Each number is 128 + 32 x the weight over its row's rms, rounded and kept within 0 to 255. Layers, rows and columns count from 0. Numbers have three digits each. The size before them is the row's rms in percent of the matrix's.

# layer 7 MLP up, 320x128, rms 0.0745, rows 0-50, columns 0-127
096:087125189159137115170121139103090111168098174091106117147151128115071128096195178115097027145112141136120149095150160124177087152190147180157113100103183159142136127109159115103164134180124156138106150115107152103088131125117182137054106122144105114106126145075103042141142098184145128146119109136078074155076097122105133148059169148166144071148124108130104142082168139141134134148122
106:111092117110119121114128080129194123106151091148105063155104133073159074156102144065180172108070073092143123110110112132115178065070092183160122122091117109112087119165152085105143191156136123115179105143179123114133178153131159158086069147162112124121139143157129162124092155120114153147172101115104106136162140086101051151163119162131080147151142164161131041106114103078125129124113
096:147165163152067118062152144113127048074118137128143173106149158120134109166131128158101168149119153122124116108088125187146137084069094133178161131076114081059089092126154132105092079068108079160097117098155126103140142130161120126145076063058098139113106069135115125149091183092075076117120129078143165131176132111109102142113128081127109075099157118132177120137130134157093091088133
101:153148137162124165197121122148118136134122148179209184153094122139110173118117107167114113079145083105165121139139081154206109132114164104141092079166149129115120099156146101103136138156097130164051169191132145184108161128124176103140109146190114068116105161137062109123142203158084133086161104147170184089116144173158115160151141128127177126107117124154123139094187156102088094131124
096:197138071111094160151106151072169130176115074114200096113147198093097147162083137162120137128109127113115126169094072128105158167127105132072113142070089135155151164112120156141076146075082121190121155129120145137097130128177166125156156071104173179172143148091175106142147142174155118088109104141095100103103065119115138123125076066135161160120109103072142152155125168137102139136086
095:218118167111093095082078141131102153068155115084119103152118133083137130109145160120151118158099154130104091086164174094137115123091192184175134104100140085174105137115140183150145168076156152085102149154128127083162094152138135087133098149095111140106103118167092101102147171150128072067101142187151141122073171133156155145155170165091101116123146165112124104207134094112149077133186
103:156120145097090087092109127112062152118131123155133122154127172119091108103132156099137135126235134170091102136100139179188113113143147136104118129105162131101030165136169115145152145076132082198164126120155135104151131176149136189158163090155114138180103095057197109085160090146078146096115142163095128196158106163092158130126107069128155114159141134141134106120105142124159092114089
103:183120090113111157083150172122110170087059131090090157113184124103147100159099101151164139103084152132082166150144130089103073113147107135153143075153147151110103124180159099111104153110123174128083050174137152115164143085172094112111154186052111126154138114141097117127137080102179123105086134117067130120168169126137111090137105097157123117130152106097100155183128159189176170076076
104:119179084101079177116155114142140147137104123162167130136148072109171097165181109096088136104104154145153060104132165097128096099148107100134175098159198151134061154119090112107109182120145117108184069071185130144100145133095131152101081136116119103113068153142104127135062126089117155098173132046070155173092103123113144173127084157128161137167152106136133127138178105118150099072113
100:122173102091106118074122125085107099142147063125146140213186104116154196132154178145159182120163162147136122087175083107135056122117145127116131168123078184082121113115097145078135122138154124077085085137164130168123146166127131115096169145136167090131111179180090154110128107130097093080105100170124221118123112151071129130098160152131157109102141138110132133116130090061120190120105
102:167119168102124184171125160176142100131138128114077097153149119206137117149147158103102127127080140171071148153122104126125129133123168132105143109118162101136156155112148087158147139111071112071118073134109188072127163082165124159087131125141214174111073117199079097117100122124092089158138101088194158164114097120105112070147095139090164089135130128214142075126122099114163138117136
100:175132138141157177189131173081113125097139117139169092137160147110077122058187168095152154070134125178171108135151136129084156093145147091139109148114105122075129082150139132128128099093140128118099143124152070156117147137113064153133136141098119141143108038148146203138067081117078101120159063095142143178064142072163104143117109148086157163079138145127163075112081133137094133155115
099:113089117143129163113145096195154154133131144140117177139112122139119158180144196086106142118148101212160140125101120159089169123187127143158145139122117095112151171088099101126152164102108042023171186101115103161122089111126107118138131139150151114090068151154082106149083091104120102148127154122194215145118110194128110149119130164086116128175144137153152160139156092112088119122164
100:115145081101127165176097139118140143164146104122154128149114137131117097100172155139076111126139081141114113146116170096116161072147150147074111116120076158160150079184163140132173167160104201115094081171112117176109109109135146168137130140173083140139127127092104121138189090147059153161206083140202079079147086105151181139107129179162131151154144141100192140192120177149136140159137
094:100196139108096120047064140116212057148166130125122160094154136150105118120146194156097159168167130170135093147117072173122136148104085113082091127139086102153097121113135141113127148138154090090112111114149111156139127188070133106142169127085084130119132104135124162099119120093115073174153096086098126116170081121082056105091129154186112135094088156090140129161135134164149068157096
110:143131179088108144150181072102164090081181118129104155128127111117132101122134151122100124123205170120175117154119066103131157148129138141137160125088116193161121051133172161093138105138170180176118076150141115153130180154123118159138142154091164154110164105116170128092103201066105066077127186105154119164135158093143126119145142165165187148096148120042135110111117101102119095116089
103:136124152156051115085097120173072157103110116150046169086119139152159138164136152101129104118110094146095144077123128099102151154166132162113174162148088117090179119178085129072136123121108102131089087177139137122148137131114152163077211132091129056064096146095151153121125120141126150120110129154121172099111184185114122107106148092100168168165104113093148088122191127183078180145142
098:177166194050137211145157165087146119130102151134166094147166086134140141121151106171083134120158177168101185126172146098106086114147130124159085120150155115168059186167135123131169161130141136114176128113146116118102090131072142096178087098164169190117154167141148147087082193168111120124137100192150118074092133117128166146095114185103103145140104113132138148153124139141167098119160
099:145178111153126126134079077155154112120147065143145147130127118140074135153102212134154122090152174092131118154126081143145101159139171077111104044104167106076081126109144135115106088113092096114173083120161087076128096210079123159117122130186139102138160162107154149146149194105103087151143064144122103140134105132158179091110132086116135087070081102118152140115171127134144140133056
099:149176088136123145087133166185073085095067113120157109072111160121156110143093071156130143127127182104072094125157169055132142130164138160130130149142124153132073041178135135163174122136109150142172124133118187111160129126176057125120095128131064104159133164138109153120122117129188156124120127098144129118179165141137112132104166140139109169083111092142026162118136087137082165139158
098:100180096103145084158089164134080116184176148124113175150117157129125158085138105114168175103104096106128131104092090191180108088080115113176095181136115159165111096134154143153158149140134046121128166126188054145115076124142095135095133159140078091155141100138099133081107155147184103140148076133142136136129162125089153145159117139143087188096152128064131162148198129091133101175095
089:141148083132111158149099110106100107163108175090160094120135188151105216107133121138174100132095152075054133115091074108183085100118203130124145114133148168105153092115135161184121178100144086159106181138129143133178127146121152110082103085122148129101183116106123138094069089158144093150094123159147142068129112122129100138172179108074174143145116133060099151166077159107106104141085
104:168105170137155116196158170109118129134131126100121118167087134113110141150140163138149086162106114097106189089147131151091159127100033152090104152126081115092104114075117156101146101074103134132078092119131165095174165122140078162116134128124145123156172123104122144147171104154101101155182128084126135092033189087178113106059155090082133059118139132123174142133141091132110082129187
101:165176122127082117130056112181185127187175115151173183136142174155166112152115088091107124113126159134080183169114083111091059112088101127165171150168126112134174170089162118120110144067148169094166157132106074141117055102126154151145096159139142113082065149108093095116145130093142110117107106124129143118184118101126106144100164080091114109124144163138129160137086099195135123174175
096:148145070152137101070160113150131130110109178110124166154097095125155102146127145136097137132143151090115122103112038164135130142122187167126106155158127093157146145086086099076180123134165157120143105133131126141120092106099118107108115167100155172085182127126148066095130138201134152114108201167102181155107157122179067139120179150183105137148162190157165057117135112059144068112102
099:155199098149067173128158136143165098151122074184138201173122059177114114173114129137127151104116107147195093136149121171121170198149099157066071125187168087108140095099163169109085113088136162114086160135132102202105125125127088129157138111126109109087097155162124157151078137120171064157166136096101130123150111158129102102159102147101100141106151103092132137093124101133081124134093
097:208123132062080114150123165123189114146146136142178107092072124157112055101177165090123154095138100116171128097136137230076144148129121125074097164135086140197109123083159100094127131145123110099156137138163097150138102151114110088096140100145187183129097091158105119153108170128131167124113084134123143095091143121169147169165124181145086125087130106175181176120108121090136084112134
094:153144152169089101067104125135115098143179107129158118136123118091094173120152111120116169119204168166137116158121079128160095154093143046160145177088147116090106136146091114138129153087115122149165159119108162171169133125088142110088196146154183094154130135155202073066142127076126140146080126168080112123206114131081079126179128144139145102178109154138159120136124143192120076108111
101:055186127110192137122156095168098137109135058124133144074171126131133084148156125145183106064120110114070159121135098082143093137113160126117165106105126139122176097138179148117114135154061181093114126131135172069121149105137136112147154134084123112118071133125072126140072128114156158148153184120141173102121152142192121116163197082133089109114072134111136100092084146174161109160206
104:186144126134101145099127107125127145073120081126165124131163152135183162159155141115091096130148146162120147158084082163110149095158145175115144149165113137094107128105112101110207099101183137070099078147094112124090161216131043077142106179170124116136122100127156182111080104122122116107110087132136096085100073079127152149128168149062133115126108082159162121181163095169183139115090
102:114122143099201126081100141133132143121106148147112112062135089081188127069062094096129084096094123144114110083120139072120165122102152169117086124099174173128069099153140116043142143163185098095142106101101098103128136136145090120134110103100066115127115111130124169118155089097195156163194141168106152105149187100137150062097069117158089125107122088112133140135156106142124168074122
097:110176187095137102151144147102106154186164106141131168074116130108078107069121168097092147087182054121134165138165114126115192138128121176126147127164124141111122111113037161087110185104162073162143091116162164107062115088142147135125094136147173118137135197128183178133170173167101074085132145159082129122115159177126100108135133151170100149142176131126156122144121119133188119113146
093:100138080158088119174096150118114151099106164178084149117129169101103156181140107109203123086096144120126143155145138100113109089090186084110158177132149101114093153092112184140134086089156104152150107094123095131136143155122129149075096098152150169128135134132140093137159135142175188095039138164110197121195123127168097124126156130150087201202104099135099189106136113118182121086118
101:144232087062170165150143098149103146101148176112118141155130122158124103083115133165150125140141142124089133160054105088159128149129137176095174136060098127105200122084120137084183112116156119105153082091116130169134109141135180113086132152113102157136129085187131133095166128171083064063098140105118130162111162159089110088147094055169107115127112137134116115096135172068121105130105
100:184160097095168168131090100129133096142144127106131119152126171137052099108066129156097027152142104090122157090143127159102183084063160131111136104161081112117142069104217111137140106065131142123106127104170113146111102112137144144121140191104159164142137106133135094153156137157171114169119194077144107067155084077102096177133133146115150149107140078128108116117082110069127136149139
104:142156136112118142117139096135213098146107091185118132158091154132129078159180097121112156123107165118178146134082165117081111144104154157138148091090131094078130132172054165180152154127088124065102129202200137125154118043121118084084112086141140109129133128107113157126102098127052142125142089113112174086141127153149081059125119130140087153111048138129139105105095099173148121146132
102:123154165160181166158146069114137203082101159102097153140042117094060079164130138100124123091113114169137143150104139092164087120141128151091114184096117117114161113159088120134084057126135161155126122112072080122151128171147115165125173131137150210151117126152146141148130192099122166120132086149081106116175139170207106126124146108162125135183111135089119125179146142117143080077158
089:120165166079143131142105141073095145087159159131091150080072110160146116091168148107108147121098170054128145035140178105127157098044170120187098129090129084145149122163109125133097124140117153148088189088125133084102138134081135079118115198093134164140113092119112149154120194071116147117145150179113124061129145085154093126086115150068142128131105084095128134102086118121140120091124
101:156159165138154134137096140165079144096119128113168183162102115098144095120166076177142118114130097153129138124108116108178174133144085174197128120134117165132200137130078139075177108091162141076140080091088121150178120044149169111210125094152102078128140144076078169092149145154138124095117114124084142098101082152140048106133098159126149150095129149061121125171111114116154147137151
100:108137133061145122163132147126100129146107171073155112091141146190124152108171120085137066188136090103099127127098193111119080119153111157123105125154180165130119128070132156078121183163149144088063170173174113088146149127096141124174090166120111122151166124070036083116125114119133077143070124141151137181084136132122165083136171151124080164162127141101086138159121081127080120099111
089:176159134098127110081126087204133137137154090150168170179102121128126114102111152116127086200164137171161093095090107110076072182106115149183105152163077218191131147126074113198137104124106151112110069149129126150158146139116177113102186115107126127123070124129157117119087145152044129106113129155166148130167168186094150127115138103124140162106108159139097119066125133114125122152102
095:121128119096113094180090160064121191137108155152152127156126111163157111096181140152156172170101126111079146140230143099114099133133138137153166173126067126123111140145111100119169158123114141140089116186111192064149220116115104099158161169131096132116154151167134128116170137101068140146164110130145093094190140127177161077136139113143117092142093136106074173069152113167136148165164
100:057082173142176135148159148184100114105091153159112073124120105160135209123158092100143100169136171078142106135106124097113131128160138085142103091178149114123151097114150151174153116177125130136102166147106125122107158191143115138088112145089058139215115110137105119102151130155165125079143151174168142149149158140078177162130124099147131080143145107113164181151185071134115197091182
099:149092095149166142159114175093156150113141154168146106137147075115110134199129130127090082179125135169096073092093156130115107111155105134104100096121148135086093116111130186213180154171105055101142087115157121054110135173114146118128140077093131182171163167105185150138087119134119071110166121169087125163111096106108107134148158096174129135173114147131093108134141081170192179098128
100:083059097128116153121076143112147165141143131096124104147128127166073124106157156138142145146176077184088171134164072119111134123117105186124099158091150104121107171108125062170105086133120099158138151137120124143080137106104157126131114121141172198117150178178137091169096095134149188096113135070124093160087148087115067151102085038170111158142135142095149095066087139095172088151121
098:111133119165133101121108133149085163139100136136097090129119130079107145142152135108140157180143150151111148082100180129093113141135138163113208109135107038187123086136073144142133077053150142084181165195088096158155167154185149087121139117115098136131130143098153088048116075121087140099116109170079147109140114126097163069168107114090166162154080104128100081139111105111132162096173
090:115116138157138103116086100147099177168112135095163098110118152123132125165157130118091111150126100108143107099157090149140132147178175093134087134142084084165146172133108104161146081131169145104156149083160160119145092160122119167079143139128120100145150072148100205066168135101130142124155117187131117072135101162155166135189121166139161092201119123224106177106208123052134156135076
101:077071073194144164100094121126130131123061103130179101113145152143134157123079162255072118139113140116104162137157137162146144136147096104084194126135165111112136123097105122145063106135127122126162088140110084150056169096092152171108118129115098145140138106126175146117126170111106169116148088087160136156136156107072128088114147143126132093108159126128109063097138176165146145111207
101:064132086100112153100216113107154105161128103130059144113139168182140113157117131123152124130174149123147107124146118110154131154129119153085129092179181054131140108168133142171094094046096106108117068150167120124114125115125147162149135172105115155115157153071126095127217117110056143099177147183188092139146139129153178098138107108183123124138112143174123094131116107066070112151135
093:138122087163103134177169097148167155104107053149141160083086134089087039126085100081127165159123144118135139096112171114124201142097066119174143112121079100142173129101162127143079103120132097104153126101110086118110112191087103123153187162137126098109155101108155137125123160060110143127164113173095187091112132128174122147158115125163137140066135101170185117156080169133127117098068
100:059095063115132165067107134188159134143103135123164132137116117087127063174077100132099170091137102144096151172068155175117113112132119123135157122157117150149131139131101146152110113124149124058135105074121159181128082106148157109138140129097041131168088176144111157071134122138233133169093139092137153120104137099121079153150155152136112158074121101162110135176095158098085111086170